config = dict(
    num_hidden_layers=9,
    hidden_size=64,
    num_attention_heads=2,
    num_key_value_heads=2,
    head_dim=32,
    intermediate_size=192,
    vocab_size=1299,
    hidden_act='geglu',
    norm='rmsnorm',
    norm_place='pre',
    norm_eps=1e-05,
    positions='rope',
    rope_theta=10000.0,
    rope_fraction=1.0,
    qk_norm=False,
    attn_scale=0.177,
    bias='none',
    tie_word_embeddings=False,
    parallel_block=False,
    init='uniform',
    init_std_qkv=0.067,
    init_std_o=0.0158,
    init_std_up=0.067,
    init_std_down=0.00912,
    optimizer='muon_variant',
    learning_rate=0.00993,
    beta1=0.95,
    weight_decay=0.042,
    lr_head=0.00666,
    max_grad_norm=1.0,
    warmup_steps=200,
    schedule='cos',
    final_lr_fraction=0.0,
    batch_tokens=16384,
    max_seq_len=512,
    doc_mask=True,
    z_loss=1e-05,
    train_tokens=80910000,
    max_steps=4939,
    dataset='wikipedia_en',
)
Each number is 500 + 40 x the weight over its row's rms, rounded and kept within 0 to 999. Layers, rows and columns count from 0. Numbers have three digits each. The size before them is the row's rms in percent of the matrix's.

# down: layer 2 MLP down (transposed), 192x64, rms 0.129, rows 187-191, columns 0-63
# gate: layer 2 MLP gate, 192x64, rms 0.241, rows 188-191, columns 0-63
# up: layer 2 MLP up, 192x64, rms 0.241, rows 188-191, columns 0-63
down187 103:438496511522527475503410505520516519482475526494535503466502494509488480491560534536519465433408498525477521427507512493489483431540521483465565540546480451520512514471478392408541490407462466
gate188 096:569442495482555460551506498483548498523502474466571439557419458539503483489568484504470456535578581495473591492509503514495481541501528500477567562548473520583525495465524504476497452495484468
up188 094:541542462473465531553464493525470432515477507469479517496524515561462454499486548450545514602427413497515531491539524559561481478576442469454470470474471438539507544487473540480443452507505521
down188 098:485531589495550528533493505472470546460494548523588498490545522546458535563565521423488512501516565528532422478549429467476506513466446538521464505516561505525580425530519468536488502521505510
gate189 099:592508576458500496494464537459490508493505530494491494543467489486476570498421500495498436459477451413471487478461425500513475450503462487563543471510539542552536515524450411573502475516512434
up189 086:524441530475549474494432493475558475477412472537522467459469454545531501547498523491457488484538472459536576494519502557444423461494474450548540499525477593455494420524515491520567491504526550
down189 090:565463441493510453482493503561490454532482505488444480524533569533415519545531533529518484437465436533466540453508482530503473501444474473550546458477567482501469477443540491523419440481506412
gate190 108:457513539487536520425483519440506418526548485504600517506514488503417486542464510542538519530536514514493442565468458487502518524543491468537491514451555573593540465519500499472483469540503411
up190 111:480428471494538547573535440458457498542501444465548519483506469572502405491514495489547476483503513451535455508513501494589520549525517492508545537484515481531605518496523460462525411526487444
down190 104:461471543483503515552447496522524482527444554477470471528490535405498546494503500431482569533494514498506544511525585545470516427504475488573440490536505580499441400498511555488491557497484531
gate191 108:459504564557424497501536562503493561547517437563535486513462450564514493534514446494551542446560449483463517487498526557490509508560497459515486514493487555504529531568434436434474482497551453
up191 090:505518596592472503491565534528485471443507505541455491441421463455534472509432476454498529424554448464459459494523505576521479479512487535496520543554507478437459481491566499489510439477498498
down191 102:458509551503479487500509500526474491468531519576555500431448518491537436557531576432499483506469503498478455561470503433559549438516516482469588406496504435495518559531519453502477508465545512